{"n_head": 7, "n_kv_head": 7, "d_mlp": 576, "rope_base": 10000.0, "final_lr_fraction": 0.0, "train_tokens": 338500000, "steps": 5166, "dataset": "wikipedia_en"}
Each number is 128 + 32 x the weight over its row's rms, rounded and kept within 0 to 255. Layers, rows and columns count from 0. Numbers have three digits each. The size before them is the row's rms in percent of the matrix's.

# gate: layer 14 MLP gate, 576x224, rms 0.179, rows 59-178, columns 128-159
# up: layer 14 MLP up, 576x224, rms 0.169, rows 59-178, columns 128-159
# down: layer 14 MLP down (transposed), 576x224, rms 0.168, rows 59-178, columns 128-159
gate59 105:136105148101103161121079162130068124142146103119095129121158140167125180100102128198039084167167
up59 108:148125131051213099143104145145155136159161152158087055160111118156131091132138152228084088153119
down59 107:120155153061108086132153054118061108113146098112134101132124133144082117143155225152092083109176
gate60 098:165104095183146099128162138116137102141163133131159105065130145095125142130124141139141123203107
up60 095:137111118129117146144156135087063086146148108122070124165167125145074107148122199139086110162131
down60 096:192133084113138134127172146213126167080101155134099167064118079115178104088108106115187135070171
gate61 094:111104136120120146096079118139106149136124091097121143053167148130136141124095138143186165072100
up61 113:118054146103121114104084159131081116114192052091081125109135122180121171096130136112169169095131
down61 109:118153122124139140164178116130159146140086178145143090182104134084126097159139105122105093201134
gate62 117:132115142084176165144076195146141158126095120071117183139144123097098091114132066120068120117130
up62 130:103144136172197157192105160088126151158101197068149072128122153120136160202132173141173094132154
down62 107:122113117176062123143147105167125073102164047139134117140073167153095123076115095128102191123120
gate63 092:136120189097183097191124199098094121135121055130141111169127115100152141133100088066107130073174
up63 091:093155109141101169163151168172119109121124111112092121149131181062161093128117111137125150171142
down63 096:117153070152149151138177094114213098106122159122064145125128124084082109153126116141147182135154
gate64 101:152147121094119094131143147120119114083141104128096204122154121174163042152162068159140148151096
up64 101:155117103098160149106215128139143100155147069119114160095130120114123094090099121164131159107130
down64 097:094158115143078150146148087200155190127141091112183153114134094124156166135074113187082121140135
gate65 110:121174079071087140122121154115133132114137133118115111126075099151117105074139151171101101097117
up65 110:116111155176110116132162084142135166102127161163050151137126184135092135093159114090124130136131
down65 106:080095061148073104161142119112085052105125151129154096139151104082113152137075197142177132134178
gate66 099:140178173130225100085144152098162146164145152153082181164089129084152095116129107098136129086122
up66 101:223091122093136126140080099117185135098069155136191141105115170139144101094148139174126159176154
down66 103:138150101130154109089125187201114103153135176120104091182035137057129109158089156103157096115162
gate67 097:105121148182030147080129159144171057113133126102135092143118142105119132139095124147120152095178
up67 102:147111150162201160146166144153144069221148121085016149138107074085112146150121078173156153120081
down67 098:108098144185142162133167144114121176087146148133184159111155118183100104105167144138131163120137
gate68 113:130134219075141107177113144093119127152095164131100085136089152115095134145141152114117115136109
up68 121:116123102191195125180084150185177126137141077161133123084141148141133138083118127128163107070139
down68 119:165123114093099166133103152076150147126121121125125084086097088144119108163138171103146113134070
gate69 107:127165117123149107181115127130127111129164127122169168139180091117076143116116077197107138132152
up69 105:132181184137115167173101112135130157069199146101147100114184123161114175116088109130079165102114
down69 104:084126073100179116090156125107092163161111138148166122146144135099109164130113130179108160190146
gate70 079:088135119074081135056134143138107084136121108171192065100153141135103113117086094102161141147133
up70 083:123132119107162124110115097144172195160126139142182165133114132154124067117164132087105140133125
down70 079:092158138104167131151178178170062151115132148066127116071131105166109106137088156117143129095103
gate71 098:067155135182071144103048154087093129098140135090176147167048138107129151157157116137101177150110
up71 100:070135134163110109143081156165100182146120094121065172146133100144166145103116090129140149104111
down71 104:099131118090162159107155119149091101127089115101093159118149126125151119112086080079111064123118
gate72 084:123145149142148101156090097086103057176133168100086155181170066078105101169129124198128170155141
up72 095:101113066106129133139085132071161114118156134089153149159140098132116120132172169171097168159115
down72 098:132161092123139109066171097177121146114144110144208082150092166111090065081153110168124193105147
gate73 083:110148141155149093100125120100065156112155142110177141095084117082200157157181165156113122126092
up73 089:121116109082142164141146107122146145111131148153098140149183143120110112062109175073176111086135
down73 092:111100097085103150103177115110104083074133117095130156132107107110108161125168124159116138146141
gate74 112:132115176142119156153109172140134122115132104167126142103146116132104100120151105124188107218116
up74 110:091077118119138098116146129114132123111063122108143110160162163141129131109192145159144123106105
down74 104:094110193165204106154119123135136131156144121104120135110128065170090129106143113143108132111110
gate75 098:056107192185135159165111169106121160104141118076158139082163134135090105181103177148142143202148
up75 097:103147109127131127062127196127068160116129087086120128126101145163117060110173177154151138103100
down75 097:110173132101086109120148110139111108116109156105115142170063133143184153128136234100072093097098
gate76 103:110066074191115130149084109122114061133077092170122174078107149165109145159120092146146109185112
up76 110:095069165111160167072106126177129119121174158125148126149126114087108072052136105157115116119111
down76 111:072119140102108114164128166101111150148106159110160177135096194083170145149083163137107117048135
gate77 093:062150150108127052125076103114148111157158118162132149124096123105131125107131133176088140195185
up77 093:104130111099132134179189089120155173145142105052117106095080148173120147129185155139091135136154
down77 102:086166094148148151188125116084147206104103112144108149140091143157112050098117168158078069146159
gate78 110:042152178151131157108081133122105138127090123160086143075085120166064107139125120118072137193085
up78 113:152177151152113074133118150072172089083118152155133150130111172085121138136052091137123101117121
down78 108:121115141143081101119180138136158138140136121106140123120157148143185129156139139090160119130191
gate79 106:124139114075127083121118144131141111119099070139147050125127072106156108103145174140116161123096
up79 108:178095178181128171145101152151184167065126127086117084060127111144142096170109098171159111184165
down79 100:150133122145121163174104102085140085210181147184125180129089099185141216137105148100125139141128
gate80 093:193148110123078129124145133126136181064108145092112059151109083125077085098118132098132117104065
up80 092:136106104148122169151142176122111143102123112085170084210127097133108109078136123127108136109120
down80 100:128082083140073116157119135090117170123115188184131149106154119116134086106119102127092162157069
gate81 086:113182143135128119147046105182095114144135152103094117100185118183117080155185164168096094081158
up81 086:081085143175099126137143066145121068084162103124191177109153136160085150151165056148094081142146
down81 086:025164124154150122169172140120121113120087105078114095146143150160141126142143232198074122129138
gate82 107:110155023084131140144066121059109062118143062113205074141090138149134102125112105164107111148136
up82 110:140104104109130119118131129124159166131133142127142154122155123095102133128155124195118155108141
down82 107:106162142134114103099133083133154190145151143105073161125133118145123142102095087097102074118139
gate83 118:109138146135146100116136181147132145130114124094116191091139099085139137129174119155106146113072
up83 121:139189222190123107151121078104077096111137083137118169102156118098118187108168128072158123114051
down83 086:122160118114112115103120139084088056155163154130129131123168137147137087149153088113092172132141
gate84 109:121106136157150143130137140071168133136154185190112136133130113137056152128144167142094118183084
up84 107:112091140180179118127134111142055077163115142091163106107212146141141120111135019095130138092092
down84 107:121085126110171191126114145135120104089087117102185104132140155100092122125151093127156143181099
gate85 098:105167137086135162109124101118120092141104103073119117152110162184163083148162071143101137103127
up85 099:119201173113130142138096070133150166148112063105119113117119146106169108131174057146176116099144
down85 100:075126192159103164131121145155091094146137156093136094160166122154137141132170134198124158150098
gate86 099:076108115155126120152145182109066133089100090182064137104078136114161060127088138186127080170099
up86 101:092111167137148119145160124093133099144105047160118132143163144159158176119144063143124102117134
down86 094:117149153042181134152127131161125126174125108151122112147065159134115140157108139100150121129062
gate87 093:182098139174151126097078090161161094181153132174126138157167151095119120112077127145088126168114
up87 105:142087146136090148120080106090157128156102194141126107113138151162148080091139117185167133135102
down87 100:059074140131088103112099113088090178119149107135176137148156178136185150092123128074085160150144
gate88 100:184129099067129160062109123090103094137097101162059057143142160128104110110140124133118072058124
up88 095:148143103168116113142127155172105113103198097154142146149103110137129121138098063116098074067080
down88 100:177139072181106137128138179133084128142184108153137100113100131187161073142119124138089105134163
gate89 089:140105117108206138120108113138087075144064133152130139135114123127109187104158134127128112154136
up89 097:145137107160139156186134127047121178106133145138119102183106107126145130136156161121125100129112
down89 096:131222156113173136153152133087166154146096134124139092119158127150145129147145154143101129079100
gate90 101:101159170137175093128158103114117140150149111154175119075114102160135089084103093112112085161129
up90 094:148133109088103150079144171122135143085176141133146134182143139101107165156171094098149088060131
down90 096:158130152138130102123113176102127150085116214096112210121105109116120160161111121113114180065083
gate91 090:139135129105182045135155137076131127135106133141136130175144098137067145163141104102129114138106
up91 097:125137099173195071138175173117122098169106066136120111132145161058107147121049074131132100070161
down91 095:078070096134143150110145125129138091152183080085125082067162182107089124139128080112069045128105
gate92 109:151091092099194137106112162140151152052165110116088130131142085041097163140168174073146141111130
up92 105:067144217154159135152105128075128102107124085214138114197179096117104117131120134090088094145076
down92 105:144173136156095130192149129175174103133179112078075188111162129124100079127116138073129067122091
gate93 105:126100095180097127075099163112121119157178121149116200145137168168160083129145089115097066179139
up93 104:109123128125098105123124029152186173155094126067109118182075077185085130142094176156118166128098
down93 099:119153079124150143141158188091123117158142151126120115144093156180164144084195135122066107077177
gate94 108:110089173152172109144124105106145114110161073110173083153101106187108146133113083089033128147119
up94 095:146132151114124138153139167122127160188147099073115158083155085155137118112104186143183129109163
down94 111:129087104113087143174130079055182052110114182136144070135100122126122103072109105071124161153089
gate95 110:106142184112094076131112148150144107146193124128121151125116177098173138079113147129108122169188
up95 100:182123109170160167149151135123180195080113109086114061140124136099163142121101161150182132088128
down95 107:169186150140146170164108087106146151152093117160191138152078171181125139111053124122091125080091
gate96 102:130141096121155102151117123201186086170108119152109077081139069086145172155114119113104140153141
up96 111:160105124108133152129228123076128139171162106094130136151117142204144140156140161077120147139121
down96 110:192096114148162102090154111119080157165147133132090137125121158160150136106126168144181152116093
gate97 088:094100100143168122080114105217099144173114076101131121115130178169071119179086067198065124146199
up97 089:211165140093046142086124159099220185065136123106149135153103139122154130122113133157192105124103
down97 088:152113076093190105154095080142157087157121126098090129123150111192069075119159100085130129147133
gate98 110:146109141133110098123089154116132106128165106180159135115086145088114095132111134151136152154189
up98 119:111137094074166178131123076155102150142126222128110076097188100136121189107135107166086094138121
down98 109:151107112115151140132085088102153118121139153124151128086156101179127120131079059045167140106112
gate99 100:096103121141093100123140200103114160132074151127154159101085150068193093085159153062141148125161
up99 098:101128144191139089168107148100171084113157122097151107125060129187169149122148088174100095120135
down99 101:124140171128057087115166050087105106110121117127121129115127105160178127147118171151119177116153
gate100 095:052118083144180084102141154083157108135128146119179125129067104150108189165115148133125089169157
up100 108:144156137099155182118093101099114141121132139168069082149140132161120093136120112143092102076165
down100 096:115105147103181149091136133116123138197165126142159132134150146126148114097138101117147083154185
gate101 087:067175197108144095142111136136085108185087148156106128153204104121121096188126133166119180100119
up101 084:088182132106122154093144126129117124130094116121190115144184150105103086120077109125141122133213
down101 094:105150127133106089133161180085114133142197186119164131138172082083094109162139152095124152113088
gate102 109:139109114124135182118089127115177138126112162162145130115138109183129107086146120124165110122101
up102 108:106147145127152114118132136091209101067128083173168166144140097100134177113043060159099055140116
down102 109:134203190151149123139100125111101135129150162115153098112094089105138099101116118071129126172126
gate103 106:080134144073141109092115231162065124111123142055109125100110126126142178085079134101145126143167
up103 108:077133086066167113120131129110133202095098146148167108100118124123146187153144103123076077157113
down103 092:129145140092096131117090115129128087144162134125106228102122132154132121138143095149082183152088
gate104 102:086081096137120158109069066120100131161111119150112136098137163144087158190144120180124095154136
up104 108:146134179136130092166133178055142133107069099168131101103118168169118093193126119116151119137155
down104 100:085139174127136072128135114153120138127138104156106103139145083057147157084132097133127190143107
gate105 098:151101109198133172094092181111139150159123213153145082118142092153140142192128144149107066154131
up105 106:158154122120050140122112106146168156132146122160153144146076129147182179162140097136162127136083
down105 099:135125151077123180118082175140133111104144079062068093159114146124067109105158170151202131127104
gate106 077:156174140133116097157135152106191059135072151184109155141112140112161144110057190151119094129165
up106 078:111093139118143170141083202105129120090134156234133114179067119129129156128132165061146102100117
down106 086:130118124138137114108099084173121128122132141145080130186145086124148133132164109148145121167159
gate107 087:174164109183129176086150160167110101164165097105140107144095104119127126119106146075113096163128
up107 084:088123090154205148135102172131156166139157074166107143129113122136124149078136155125101130160175
down107 084:148134143085130158110118080138199177133169125100076121141116115095057121154079099119116093068081
gate108 119:124097204131076116138119200120101127151123131111085106147121084145151093129150096108129134172139
up108 108:155124162127135135105121145107131134116176104106118198145126180091144047082158151100131120150137
down108 127:099133144107163141099130220138203253173124134161123193153134085140151090114119174080109108173076
gate109 099:216199155143119118180144096158158131105196136163122108085101095173131144100070094056128166123146
up109 085:109127027050147127099110115087121127112129145125127130096121162094106179156150087143155064107114
down109 099:034125158123139124147101153123126079157120089127120165146107082100087036141135150094094133131093
gate110 096:122142158168137116087138153045121138104148129122076114136150136096085112106159151195108133125185
up110 101:081102122079131109109133110140101156112160152180154197082070112080129084149109184062194113128089
down110 096:147163099127067105189119125099183100160154107183080135128151142097074118168092174127170142096070
gate111 094:152115155111130108089149070117095088136169155136130105178154186110084056142124108105113172100155
up111 096:141125139105110139109121137156122079153166148099088184146124113080082038179084147113133149124162
down111 092:104174070101069128083135058099180150150114120111105108168149130153145125096160096164110185142169
gate112 097:154116149140128140212104131175152107093143109119119061158068107115195138097169149145061149114107
up112 097:112067162188196115113164142109111148137127113145115132127121058131171161103111139059100110105110
down112 095:123125146076096146115139085143110172124159115215148125113151115108094121179168083134059177118177
gate113 102:114158148178121171105150180093144149101105133152140140141118145181163153144119120129128098124116
up113 098:054128187112125121121128122118133120092109161149155100148065095137085100137103169099128130133107
down113 105:129141134150169198119130143125118155125152162140186115127134136176149147193137158090146147102079
gate114 102:123148147063152127142103133071074092088101106089153148107108121171061151119117117157185140208144
up114 099:153132093126070159145042119076132104099127149134107091105132141152073119147132174154097119079177
down114 097:117103093129155143084172164091171107117152099155181149163127151104166149097129109104155115125137
gate115 098:071067148166081165114146128114119139082145122139106156102188140123169119158138197180143130061167
up115 096:107153165111176150106179109133132078103098115148115155108126173123178148140115156098126149123154
down115 098:101154114121125138161195204097070083117152125133116078104107145119203113096110119133095100117176
gate116 104:142158179126155109158121116130114134156163136163077150082096098075120153069103115148154131113134
up116 102:154080135077126176134129097160142152095179130066146122091120109134076141117113148127080136155117
down116 095:104111182138145094093156117165090178092147140165101118092119114105141096160076117134165141091113
gate117 109:074104203148153080133120096159146120103117121138124130097095130117132127144112101141091143162091
up117 103:104133125087151149093113139139137124140168115120179230074163144173116105136171107168143040113110
down117 104:206086135169171124090090159125112145135117158130122119160200146108165145086055152102149105123136
gate118 096:103077138109133144107150171121136138107103120100127113147093174097130081125134045075110094120148
up118 100:159156122083098140139079091183099092114125110114166116134173110131188148215106111106095138163104
down118 098:157169115163097129135110123065051106109100151112137226061140080118164146122152114231170162163106
gate119 102:120122187130121100139124091111138083139074122155172127109114148134090144149135069176123178134133
up119 104:141131092095129157129156116135123115128100096091136132187146122169135103163126112166147155101141
down119 108:146119173141095098118120209134109129086130142147130142132188111150183141114162136073122155123199
gate120 101:129084139089024107171093127101135175098182126211175121170071111147139115136093139128149117164082
up120 103:177115130103112144158112135093163115111168143166166066105074104115151145152099186123126072115079
down120 106:146081134150099094144057097111157140125065156102148116086117057174171102153161141174172150119043
gate121 108:133142142150193076172131120111197126143118171134119185106168137095120070167102072108117056102117
up121 102:120127139038128071115142130079083096139082152118110195124117162142100115089105090146147136155114
down121 121:097126095140068116122104165151084121087119162110110188114145122133164097154100128094187155129164
gate122 100:137166139117068088155106125121105104133175096173046087099161075104118107116112121119174168117130
up122 116:154121091100134109097148157111129154117146134083207202157117148141168138100121137156122096153135
down122 114:187168144109072125106098122105109072139146112185069067104137160104096142075115135143147200099085
gate123 111:095114200159114079147116165085100163098146108130098126135130133058121118165096114083136152193134
up123 115:096095151156104097119166165134145151164099133114114105098117178072114136147111123145124111104090
down123 118:102141098119109109084103133158100100061105166120122122106178154096150168177154133103078124099155
gate124 105:199141114165110102190066114128128193116097090125134173082116153096048130088137083143145136108158
up124 101:110148086157106136160156129111164144156112175163095080109115095129068137119131085106162058108096
down124 097:104075124099169156093087158126152144095117149108142101139098053166213164083107141135094047107206
gate125 119:117113151102105162119132158137131231106111131151137112157063154158120145179125142106110154120090
up125 113:164115112107107139139182189157106152101129124128162095104050151160171105170125073196118099144165
down125 109:109119121137136110100146144082067164112118151131137121126137071131142060118151096115116161129156
gate126 113:092079207113175134073131118129154132094092127112072181143107092170171100078103093101090122102148
up126 114:119131119153172125138187139143087110123097069124176198084101137150149129061096140114133098061150
down126 101:093123125127101155113189106066131114097167146159134109118107123052141144132080081116182099117180
gate127 101:153126188143147087122098125189142108144133149142135146108153094161075124111144143164148137092079
up127 096:112094138115142077127130049171147100144114146184101045129065115144105159149082053160177128072112
down127 097:118081170153149145133103159130142078111077122115141171177176125165059119167157129090136106141144
gate128 095:179142108137115192187079214121166117126124065134146112167144128095139136099195152082118090135068
up128 099:089086170158166112110091110112154167088130157104165109137162116071139115137040162106133206168157
down128 095:047153165117103148179087109097121124080153173114094097123108104136145127090148105084149188188123
gate129 110:119100121182086128072080083138178171130148137112068148067103113144095130131125088168142224154126
up129 106:152057129151140159133150187172118077090103126099102129079121198107119112095081076158127088135121
down129 110:113109201139024088155139151153130101145151105097160158140082157141141153124101061029169136137110
gate130 098:149107166126119089091153132138137101173102124165089127166082127105152119093110185140119098166101
up130 098:131141096095104155148164102199093126114121157127127134124111103087051110131172144120118143141145
down130 098:104126130169114113151167087091128063152107123149088119129063161112132196149090102117080136129142
gate131 138:072103117079129156201089141140117153142129132128112107109127137099113179127156124152124068146131
up131 124:102140099181156128122133112079167097134151187114074178120168123110152113151124115049162076181107
down131 113:073123174135155143120101121144097142140094107148144152149103135165060183163152130162117131091119
gate132 092:134133125167096095161131140109171139199123179186101116099122056145154076125156139184125125199110
up132 091:109104139131126122178079173068104104105142112135075173144114133100152153175065112188070103195163
down132 092:176105138111139160121150126106166099063163149130101147072094126116133162134147147071056207110077
gate133 107:190118172081139185162179153139155183172085193148128114160145111055111150117070169140178115137135
up133 119:154166184116161116109105162128082089109141042184098127158134088148110136128155168147105140140108
down133 103:106109193164166187164118046132113133135112116136083147067164095114154152163159109115119116141124
gate134 096:113144163112100139165105030089105119136135113093140141186102163130111037151116116157160150098185
up134 103:159105157121149137135105078149083114128164120080181082127101154154103124147134167090118101079076
down134 098:113108105111089104121140088151144130121115164130111149115086127147177101109150171176128128122144
gate135 095:094092120213166119167132123048124181149111132088149126206195084170139127107167191174128145100117
up135 099:146127098142180130116143136162133153160137131142099113188157121151110102126128130193108135144132
down135 097:098110103117071196134096129160137160129114125199118170153114169105124147109120134155165176112111
gate136 090:116175117124114143132080163156117159186110091135125126120170181136075097139131131107118120181160
up136 099:088096124164098161176132096087174073159073133138142122107129118126172165128184135100095094080092
down136 098:131133146173098104087106097127172082081112162145148108142103106096141132132156144109138175073134
gate137 104:144114106150152122101131157166086114105146105129140157110165076131083068145082104161181204177166
up137 093:137086177119163166186154155133132153150153122118133110181125131096164114125135125148122121178126
down137 095:151186123126155077133131135184131116125104149129157204133090052091134108120057091157185159147121
gate138 122:092147113127082159165072133187120129178142151103086103159133151150104167143112155164184088112093
up138 121:170142145154108154157116075120130186110189093122127142125169147103116119140134087121121138150143
down138 123:126140140132111128090164114096095169135105111150161059178096157182151155126112152138080154134147
gate139 100:076162166106146129132161094141120157136104159104114145146128106170132151129108129118083123136101
up139 092:104143123075099145145149153167136115125158147135107159059094142109117070118160181109112109189129
down139 094:148084133147124142091121071154152157152099146130060141148103157107122096060168175077150149129181
gate140 107:079115135137094109125162162082128178178153107118066187134131143150126144137111090106132124147136
up140 104:154095136143098119109096169099145119087126133147156136140050144139089115109137102091052093131163
down140 104:134140130119085100121118130225075126143181113109145119140118088107176152108091088140118160112077
gate141 115:149125139158123147178065096090063107112112121105090100094124084154185137132152109110151119163063
up141 111:156103114148103134104035099102159127127179139092142150120155154128136161114101127096161092128141
down141 115:156133139128123159084110146126122118097143186145095124129173088136209100133127159096095061122036
gate142 111:106094091126111105151126144045129127117147095139142167104165079125117119145127146119117059158097
up142 114:116100143108053150159143091155140121126128173121137139109107137161148167097136179151109101153159
down142 107:151202138115143153126096150129103139152100150106159084104091128164140126106127113171154180122134
gate143 063:152083123081109065168123128101110131061091093065161213137102170099150096081119116186189087111133
up143 073:090122156120110129101088087126129125130105166147190095126068131079193116098109184147139121195063
down143 075:126132102138146187142131172121067152123086140093139170122111116122076191126134127123089178105122
gate144 101:102112084078123141196122169133151119164124147119116110130133156080148137107139110144169116129108
up144 097:182119149170148083111125160144163120171173117147044159088117076158074177096173099123160160114131
down144 102:137116129193160167146134134067123116151113153110127093162181178104147158142148114132145131218120
gate145 082:117151137134149106136117152171167105130156118185111176169094112155113195148179138114119098123118
up145 091:124114117062134162098117086107070087100065079167123131081139094159138132129139143131100129178169
down145 087:170096133077070174134101182141142112109163102092168122090120129149171100171138064099119136116110
gate146 110:128159162221165114126128162083141140145130149178150139167082072123122090150122157154128121057105
up146 111:103078148090099135056101114109206161139155114129142099081134065083159149117119133129159098104172
down146 107:203116181158194141173145122095086095159153186177118130119138112152151129135127136094105153103159
gate147 101:133160142140121088159132139076137185118110138132080128128151128167163113089123060087145091099145
up147 104:125164123127066169122118062150172171086132114158165147166091141166086124119159149153189109118183
down147 107:151131164137173145118062100118161048127145159136121158161128144154115077121099088112150132152048
gate148 106:115178198101151121134121139112216112120121074115126121133157132067185100094109086144144090119073
up148 102:175116151179148122150078117101139163096110114111097195126143151105102081058058111100083152136128
down148 092:116124080112048149139029195116148105149138171115150155109115142149179076158133124122130169165087
gate149 098:142080156152166093128098117136143140126142155137165132143118069142095113076065183130150148167089
up149 086:105064127111115134129092143153136143107159173136147079153148126089175097166146149086130127147170
down149 094:120113088114106095143135079100133131101086154182164161121116121135100125108108164102107149129120
gate150 105:137051170133192125170173086124098129137066120138131170125144126179061122091117129123121138078144
up150 104:114159108139103160159089157187127125107144127134155078107182136076094097227093123146117118181110
down150 106:097176117076098136138089126148118147141176102138174159107146113110142128140131188083148110112170
gate151 094:157106131138176091148119097162098168152150082118122159089100168163125131120140107138154094157087
up151 094:120113086138130102186148099169179061156145107048143131115107113114137068150163149123175143116128
down151 103:078111144156079089084082169130128147119158086123139147137140103114148140121123158117167124141145
gate152 108:142149124101186131166106178087167075155141090119127143063122069109119149130188080172176107123149
up152 109:061145126097083115164176132145157130140109170120123145127072179134128139135086179090084132153202
down152 109:106107125121130101208190104122117148130159162135121183136117135191125120070144185083124128119155
gate153 101:128160148086169148087127106116141118150083108177192141112209135196105169072197134132140132144146
up153 097:158134140143136166140077145124068167179077172095186159149176155124116168133170132145119156135147
down153 102:126153142114171121120143101172119125114070108165112162160148098103120148060176124148152087124130
gate154 120:109146152133114187081175184111143148067159148110154180136125113135089102078136107169171189144155
up154 112:171198079078150144177108115129126105109095137181140154145094198113128127110114145113156110157127
down154 116:146136104154098067154136145126105150142181160092102149157090081104097115102131131072166137114130
gate155 107:191104130140110108144098123125147132155158153093137124141128091148102067124096096155056109161152
up155 104:143122135055124142160105161103095132072122103109101143094092141132199137146163162135191054148114
down155 112:104128049126213151149153127138104127109114167079094132131179113136131134126134142146095100122108
gate156 101:107068154123112119131131134152111096140161125187108149168139098124061145163144109181157119156099
up156 096:168088071171128163115114161200136143161188106138125093104145037049152122151158124106113128157091
down156 103:174121160162105080158136152130138180102149100105141128087135129158169155102163089131100128148120
gate157 095:088118120121169156150094102107174108117069115114136154159209118148145119134144093096135080152096
up157 099:111113119169156092154157067127120102114176159108109130099156160159186145111188123150092132171148
down157 095:099162069120117147094143163118112139091147096095043085126165155151082092120119168146118124108127
gate158 111:076118136095108174172135142166131178053122121182134142120113095088146111109091146138140161106095
up158 113:110075169154127100112183120174118134110111155118151151135121096138116109192102113152130175126130
down158 113:127142100111119113084119152173121134147145082118097087141122073166118115129112092132144155099126
gate159 106:142117123096100080156158117062159114106107183132017123082143125156116093157138142087123171097088
up159 098:146106112109057123141143133126136091145111082128147106177137098044109147141145109127120124181103
down159 106:068124139148122158156120084132112158105140148120144148147113140090121145108123144131157179137135
gate160 125:067101105190104111127102098117109072177159094141110008050143126115165146127127148144117192121084
up160 126:086136138151124116102087135108142187115137132129086189131165097110111081136186111117078106127162
down160 115:185157151155131114179091107164121190176149110108128114092195160102154147094123124117082116111089
gate161 105:180078129098138120142078180162195164125179138158128077097101123116075138110221140118124083119115
up161 101:091115146099135095094117149149089119173125087131104139070152084164195183082160141098119180121150
down161 101:109118106089090111111133133162039161152084149099091147101141129125168193142124148183127108092119
gate162 111:129045117122053139093080126161135086140152171141175103122136166074134092151178089131143107154128
up162 106:077152109164150114198141134129131118111067155132098084090126127134182112191137189143108150174146
down162 105:166080131160187077094132127210068050120114108123122086131178145114125094130117103160131120087126
gate163 094:146100116156109128120181147094143167080095139139122142162140137144100151098113156148083147138137
up163 092:071200170121112137085140113167110162112073096137121132166130136128193113167154082082121169152139
down163 087:139133098138094119128118123069162158105137140168106082122160132124198163148142152118119125174095
gate164 102:082100123158121129084103127111124105133124120158131142191143070157131130114058162151127193137148
up164 095:115122083175139109146141125125128120190145149095155076132111081103161107124085109106169137111113
down164 095:128147140116161096127107117114144154130105181115125105093113120089090138196117119164151099069163
gate165 092:102197110141175170101148169125214096109167130170107140142153110110077153101091111132125110118114
up165 094:138165105142109134100096139117121098150151047133162165151192069112135128123132094117114102155135
down165 096:109129111144196120181107137133184090148163050075112115133179091101123121107130124155112084129135
gate166 108:114094171158176137138106150175094135114140096064132087170149054102163148143140091130121113142148
up166 102:152104203182067162162188159121156175160172099076090169168141194137156045149165127130149151136093
down166 110:173132114181199143141139137141103101149160111163120062131139154117106155106122086102132103165162
gate167 114:043084132130165117076103149139114102148145165129151150108132135120120130064153100167125137109108
up167 116:095133090097125124171164118099122124204097133167106195190144104095098153091104106134112142089105
down167 108:069131148161166140093130120144080162137154090119157115099098085111102159070115119107148193212154
gate168 077:119113124109169191130085125114159092140176082129083140170064196066112106142130150136166179177137
up168 087:128123098138121115147134079122125122171114157167109080119115103156175126116121089100182084113150
down168 084:173159103141147087136165092115120137126133140137155064102123132092085128181112116136089122095127
gate169 108:131041178137135122149138173087129123096132122139155130149129119172146134176185104126053130147160
up169 102:139167137128107193059176128130144157146159110102091131098048132127091139107098141110093067106143
down169 100:170163083119098099146151115123120111163142123105169122115117113141141102115186129135126147096092
gate170 100:119107059180140143167104161126158126138175105122163122169124122130099163169095110182109136098120
up170 097:080129137164179140110148173169096148114133118066109161205111117110173096115114117151140108154096
down170 099:089165112154092172095112143071104189110123063075134089228144089132155088120091146090143113077087
gate171 119:126119193128117158187114197126130145103136153163150145177085081113160110103132115144128149094118
up171 108:188070136072075138163114150119113100108159080192098140131073126108115162145165172161122138121058
down171 110:212089142123154126111123158081182143149114109135164123092139128168105098113093190169116152131127
gate172 093:117171165112119126164073108158136109142148129110125142068122088127118125114185101164189115133075
up172 091:103111126160153139152141114077088087180106110147080146186115123162105072110098128135120177104127
down172 096:120133103129177124125128174154118131086112115103122179055065106152079102121154139076146092082163
gate173 108:110172178091126146132186115132221184144089108130081143165104171063110147088146162144113160122172
up173 111:113054189162106147140166136118136142112128189116064095099101166079130084130190130123167114132129
down173 110:107113182109141141094102087142220089110088143072122178130143166050075150196150163141074117141216
gate174 085:104178146093144140082081109102145061150181067169118136148135133139096084101146201187161176123087
up174 090:153122130154131110041118135138109143140139164134144084107151138130149121103157152116165149116141
down174 091:129178170128134098128135074144162089170121197190134153116133100190126142115142154151117147172182
gate175 097:165149091138150109143131128104115158118138103132141122133149093163197148096142145134150110231114
up175 090:119141096115143131087123130114106138128156144138171133165153144155092143097083095148083076089158
down175 097:126085131115160161171199105114115116197064083065187171128107139117092088106153142154145118106177
gate176 104:117120141126143149136150115108138103129186091185153130126071073154089114151111187161159101143161
up176 107:154114143065143089146108119119177085165080062149066118158112073148148200122149124115116138134085
down176 108:132154114088125164114103046121089189146127109165111113090136158127178103118135085121105161147163
gate177 097:143116190126106158100059140111137096075142095131158175103146135141117102163114113164065166070170
up177 102:103154120157124117140081079104144134174178086156160120147119109100156117140136116102087119107138
down177 098:183111092140137173171182090122123177126146132174136111091111092146164131177173180130130133100141
gate178 107:111156102120153158063101137109144186128146179129129131131102090125179117097102183112114084084160
up178 103:210099136149125103159047074151126134195122123116143093115171156114157135156115062181187152172140
down178 106:069074157116095060116147167146146086132110062141119129170041126147130133156114146104129117129145